From a checkpoint of a small transformer trained on Wikipedia.
Size: width 192, 6 heads of 32 (1 for keys and values), vocabulary 8192, 6.15M parameters.
Architecture: LayerNorm before each block, rotary positions, no biases in attention or MLP, tied embeddings, normalized queries and keys, attention and MLP in parallel.
Each number is 500 + 25 x the weight over the matrix's rms, rounded and kept within 0 to 999. Layers, rows and columns count from 0. Numbers have three digits each.

# layer 5 MLP down, 192x768, rms 0.0729, rows 105-191, columns 320-383
505511495504440499494485510503493475509491493501512481500494445503495505509507525507504510494466526493497533504510523519516469508502517507502529498485495506516493501501509497485482490500506502
490493497495583507512457492502505534506539485496493512490506477491497549498487527493511569501504496510500467490494456487506512518501486511505493498469501504503501501500506497494505517502503502
515498497507440504488566486519511479488484495498500500509507490502497536494495555508499533498540508497512541503499503493507499485511517498502511502481512507489495499501497496496441498501501501
502501493493514498506493510505499590493547499501503493500508556510507513505504528504491577503520499501493378496509501484495488497505512516499515499450504503503490502500501488524489480505504499
491494503499452504494477497516518572503595494501499494496503517499497565498504480503502493500431509509488441498522509501492571517508489500496502503499512507497497499492497497485498488498500503
493499494499522494506446504476499480497486511500509504504491457491496598496481558496501578503565488498504506492515484500488512504498501506507500500411490490498504501496502503500512469497489498
504497497490558513487503505498502525497458513496506476507501475489502499506496497491498477500450505488480620500484484502510590491499511500506511496453503486514498500492515492451490487503494500
493509504510607496507494498508500476516498505505501509506499572505503498502493547506510503502481504501485468509507517476493487489492496511502504503490506510499507499499479502488496522497506500
500516499495485498504464504505507514495558491495503509498506477491496478512514513501509483500430494505506426506503505510495496510495488488505521493617500499500502501499500479532534486498511498
500500493490522496505520498483509518505515500503503497494503508497497510499505538490493456498421501501475495503509495508498557509498495497497506501452486511491492503499507497525517474499508494
508491506497451515504520493502499473507483515493501514500499428503500546495505461499493564500508506485494602499480509496499424517514499507499493496492522497503503496500510519453481524499502500
511483508503432510496433500493494471521595503500491489495497461506498504512501541505504548502467500492490522503493569525507459492491502502499502494471521490500489498500501508472492513498494501
491491493498457499489429502500500500490510519502509510511504539485504495505506561512498438502536497501505549498497534497495561501506511486504521495468498494503496500504524500414558510504503496
491500515501473495505451494507484528503515488504490501502494581506501551496493497514508480497408501503497524500505496489473586522501498505505514498556494506504496501498488487559522503494500501
504491493500414498506541506506503490505455502507525481494507457501501453509508489505498589498507492510503439500515562509503599521500497495503485504493496497509499499496502510501512486501509502
507508511495490511504569494514488462505476499501500486503502537516504539483517417507494459498446487500508502498510496492497512478501496495499493505425512514509506500498515502473516480498504497
485505509497487486515464503511492513494533486496511506509500515494501567517481585503486551499477496516495468495504525498502493484496501498505513500490479500496503498505498504527473510501477495
488495486490512499505565484498487492491507489492491482505501504484502578504500546499511394499610498514504441504512559493483450503502508495502494503506513505510505501501479492479527479500506504
512504496491496499492533510505503570493503492500498490498495466493496476502505523502503511501490489498492410495489576509521505501512508512498503507486462501486504499504494500411481515499500498
510495508496555511495470503498491490524478499497501501506491574499502588505510516506511429501497500508501444496490575488519536502503485494491504501500524497499514498501488488467540512496494501
509508506497509506493477504488515484511523499504506484496507510493499514508505485490508478505514499483508501493514450502512486486488494515506484503540491481494499500502498482487492500504522503
508493495507487500503518508503488555515505518497506504506495488498498522507485454503504458501512511499502466489515530497498526482493503482498501497519465493519496502505518485483499520498504499
500504486507494500506435498495494530488503506494494517500491548512504500501504450491496484505503501502478493501475543481491500498503502506493506505537507504507507502501510496452534505497507506
487502498501490486495402503512509497496581503501504507504503577499497455491494498513499512503470495492506496497502386502497465478495494501498479499512503493507505501502500501481542500499500502
494513496499420501506482486504507456492492492504516510512506514497497485501498616504502463501492497502510483506510477491515408498506510502505525505478483513502513500500492505503516498497499499
503509505489595493514553504511508509503503518506496493500506583497504423484504561501500558501496514505489513495509403504503405516500494496499484504474465509504490500503506513499482494506487494
516504506496563510496579514507514561509513492501488480505510527505496476521529536500506564503524506508499542497483512494500507501506498500500498497567491512508493500502491508582484509503497496
508505496507437508495456508498522495495548506509485495498510517503504468495501453503498533502471505507513490493494511498508451487500501495503491498519514493509499500505493504455484492507498503
490495484500446493497473507490494528499504500501499515499497539489510492501495477505497563497544512511506494495511488504491497486505495513505489502538501494508486499497502495517502495497494499
497509492503440502515520485520500452521496496499502485510505431498501518503501461493508488495546503517497487499520497508502537505508509499506484502521489479488504498499484487498505504500491502
508491507503565502503449490502496476491526490498499471497503449512494422509510511497510462496490501482485574507500498515510540504491503500495485497411490511500503501493502479528518527497512502
506506492490523490495431501499491489496505492504503511492502603504502460491492554507491460503536508510509490501507483501499441496509510503498525501429491515503497502500507515502499496497509503
494497508488441493506447493494498499491460509497512491491491467510496519509505503501500517501507502494490601505493460514517448504496491486498489499594501514514496498497501499483499494499489502
498497502505442490506479500501509532522590511497508507492493521484498564506492472507502495500533499488509534494509473506490520513499510496504507502481479502507500501497496487505531503503511498
502490506500542501509451502498509546492540499498496488503506467491497607504515538500509561503506492499514514494497507496489473507500512494500494497564517501500501500497509501484545483502502498
488510502509494494495534497497502521507451480499502505497504548500497486494500451504493430499518502505498567506518551495504454509502493506503515501507496493511495498493507490494533500499501508
495492496499454506494503507497498508498485508493499507500501444494497496494515507492509465498481485496505531496497591511501492498501510506499494502517492507506506498497504480513539504501499500
510493499495597498506551507498508421497478507506499503496505609509501571508512466497503486502469510495527611502499527499507546505491493506497498496468525500512504498494490506523472503498490494
492496491506519495506487502515489489520559493497490517503494483494498491509492597500494516503537493515515517496507493504496556491508505502504485504481499502504510499504503500524550503495496500
509496491505496497483480504499503499493547506499490500502504543509504687494490465514501474497491510495506479497503410504498475484504508502497509502534485496496499501498499503444484488499496503
500498499505547484485485510507506471502466517508497491494505460511504515501505494497498500500506499502511530501512525510514484499486496487500484502566513487496500500502487505555502503498499498
501498507500564496502556507492512497510497512502487499498499530492502426507495443496512418499415503500509513509498466492518509507499502496490496500489497511521484504495491504475527519496493502
500499494522603501495440507509491488510390497494504508502495505516502581523498528501501519499556489497469573502530463498504471500495508497499495501503499499484493496501488501500517523494502499
500495501512437500497520498493524470502495507504509504490502516495499582500515474516500574501524499510492497500487454497496514508503503506504491499541509514504498498490524498464543510502493498
510513497490503489489592499502494498506514500497506505496494466503502455484501530488493447501498509507507575504516484486498479496499516507493478497440513501513499502496502495478501486504508497
490496489493486496501494492510486489507563488498499505498503446504504437504486488512501462497514510502498513494502496491505461489506491492501501505530476500505505501498499502507484487498489503
509507493498546492497539492504493517508498503504502502499500544491499485492501464507498465501496489504502583505484536496493483507497506502502489502555485494494492498500509508492518521502488503
502506512501527501496480511511515510495533509505499501503498537509505388490503513496495464502384506492521511500494469501505481509505493499498506502496509484506501503501497507481468490497501502
494511494504522503496439494504499562494601508504492494503503553496505423487485466503501504497340511514505577498514509508498621498499501510501505502489500501493492500506502505512526477500497502
491498498493475503507471496490491545487481512507506517498500560501497559500510517505494541501527482499507451498482458481515538506491497491496533502459487507502501505495490504527509489496497505
507505498487458500495502507486497446516486510506496479506496454506503376509509509497501509505468482514509486501490447489494522481498492500500489501523527496504500502496509502497451492505492502
488497507490444497506499509494506500502495494495497513493506508512503544501510455507493459502492497508497488496500557502511525495508484500499491499550504492515509502502500490518514492502497498
512510488503563492486504484496501416505443490501515502503497529497497452496496503503514482501541506507530468505506468499507480489502490492499509498487472480486493499509502513498474498497503500
494506495507475495497501485511486441505493498501509522502507486493496572503509483499499442499568498496500603499482470491510521499484496493502484502507481509492514500500480501560503528492500505
507500489496533501516538508496501548510491507505501521503495465498505441503500516504505409500520502500498469493500596504484576488502504517502525501557516502511499501495487506546491504497494502
505504493501493506494448501494496514492461494494480496500499452514496520500505541497505516501493501491503494496497511490515498493487514502496507501598487502510503499503488500488496513498502495
509497506500480495485452512510480430492498510503501489497502461505498441494518453510496483502559489501503478499482561488518499495507501488499499501546505492495503501500503518478486497501492503
495500504507500504511499501500509554507525501495503496494503451508499579493504588491495416493501489505488480502508502487498510521487497499504489504502522493503502502506487503545490500501517500
489496513507559488487542507504505541500590501499503518493500491499500463503512513506503496500531493511507404506502576495482494505494512500496521504497523495505493501497503492435515526501512498
499499505496494504494523497498491497489503488491492515500495502484500478492492535506498511502522513506508563491496556495504448503505504492499496496522510484502514498501502499500453490496506500
509492502497516509502548499501506542510522495495489492496498540501496512495514492496505546500526491494489563507511523517508542507494511490501524495523483495512497502496513502522463507501500496
495514494493467493487508491504500497480519517498506480499502478505500430519493418489488559500570495496506540506499488493492448504496517503497518494529490500503487499499489514506488488503512502
504494492509538487494656495502490515508461501502509526496499511506496553496510535496508529497556493497471542503502492515505487488501500506499490499437500514503495500495504498517481493500497503
501510492508475498497468495497497561479522494502489486486495445507497443497493444500497535499507508510518515510500547506472533515507500491499509501578517511515494499496505489484523517504505503
498495494503558500516493499503495521482349502496503493496495456496505544502493610500510481502479501507490596505501521507515432518502502493495514502466481515514493501499498482498522509500497500
492488490493554487496563484501502462491338504496503503503500497500501537520512557497487527495607503502488557502488540512515406493489499490496497495450482503495503502492478513474498479497503501
489502495498446509499438498519488490506498508496505486495493553512505496501509442495500453499447503494506490498501476513499554491501488506507525501529516488484509500498496492529495496497509498
497503503497512503499490501494489516517518493498502499502499516502497503507504591496512434499524496508477507499490506488491459501499517500503494497513499499500503501501497497462498518504512496
501491499493516503503508493505500531494461508496501495497507520492506443516486420496492471498428499498512468501505458491499519509500509505497499502503496512495499499500514495553496503505503498
496502503499436496505469499498510458501454516502495490500503482502495542513492443492508545499459493496507567502480395501503483530494490487502482498511499495502504502500512498530497508505495504
498500488514572487504515510509497498488442487498491477492494521495502523491485574496503452500502501496513439503501472505499497509506488497496505498496482492508509502508500491460542500500504497
495501493499460498514481498519490511481465484494503499504501476490507525510499470500493561497505500506510508499500533495480453509507506509503487505447515499488501499500499511563534479503512502
498510495499499494507591488492519469498498505499487502500505459512498507491494456502496542502497495490513475506512503509487473491502508508502501502514524511498490499501498504518532518496512498
491504508506489496504482498528508513505503489496502491497492488497498511509490483505499494503431490497506521497480454515502580520494503500504516500514509496501502499506488501526519496497496499
494491491504492509496556506510514456501479497498498516499505524487500454495486491498509507504458498508514562497497481488489500502508490507501487501535491500487497500500513510483512478502498502
497514492502527500508491500478494428496518503498502508491493518490504527505499420499505560504515505502492507495498542495483469490495516510503503496466507489500495500497497510566494484504502505
490503494506587496496496488502502509492471496501502498495500494505503493508502580493509449497506502491498528500496552499515439507497497500501497500418489489489499501497500508521468505498512502
508500506493491496495514509488489514483515494496488515497489463513504534511510553498490564500498488504487559497499539493516510508503503499502499501502458504509514498505508497484510505501506498
507507497503401491505540505499481546483524501501505511505497521496501585491516427505488507504549512511515497501500495495503476498506513497494500502461523495502494503505501496480539507504501500
495501487491509491487483503514502512479552492501501501499507565506498540501511464499508599503530502502517473503506426511495409512497501500495494497481511495499495501503505518497479491502492500
497495501506539500507494501485503472491455501499488510501508484510506488500502552503495482499425497502502504501481467475494469492499493506499508500443494502517493503502507502533520503500505499
501504508499439489487512496506491467503462485503500481490496503482503525497494460503496510503462493509518503494523473502495551495511501497497487499468503500511487500501499497432529512500491501
490492505492540506497508500496499474508575503501504501505502489500498429500507555493509502503446499508507500494517449498494493479493492516499509504426479489500515499502509510421565475499500498
503495509509524510493517515508502498491494502495502498497493495507501450504504557499506524498527488490503473496502502504499458494492497499502500498490532506511519498502505509446522489501509500
492503498505486489496502496513501531501486497492506513500503520501505532506505501487510495496502499509509467504518562489502537515495498505508484504489509498489493500501490479542486515498490500
499506493505637490505463492505508500502490514494487481510507574489503551508494550500490502503504492518528448503501441484484502493508511500507497496531494499497500501499501492570504507500490503
503513493501544491497557492499501615503392506499500477495501549496502516505504540495505491497509510520476435501506539488511546526492495505503507495455514512499507502498515508448474500500506501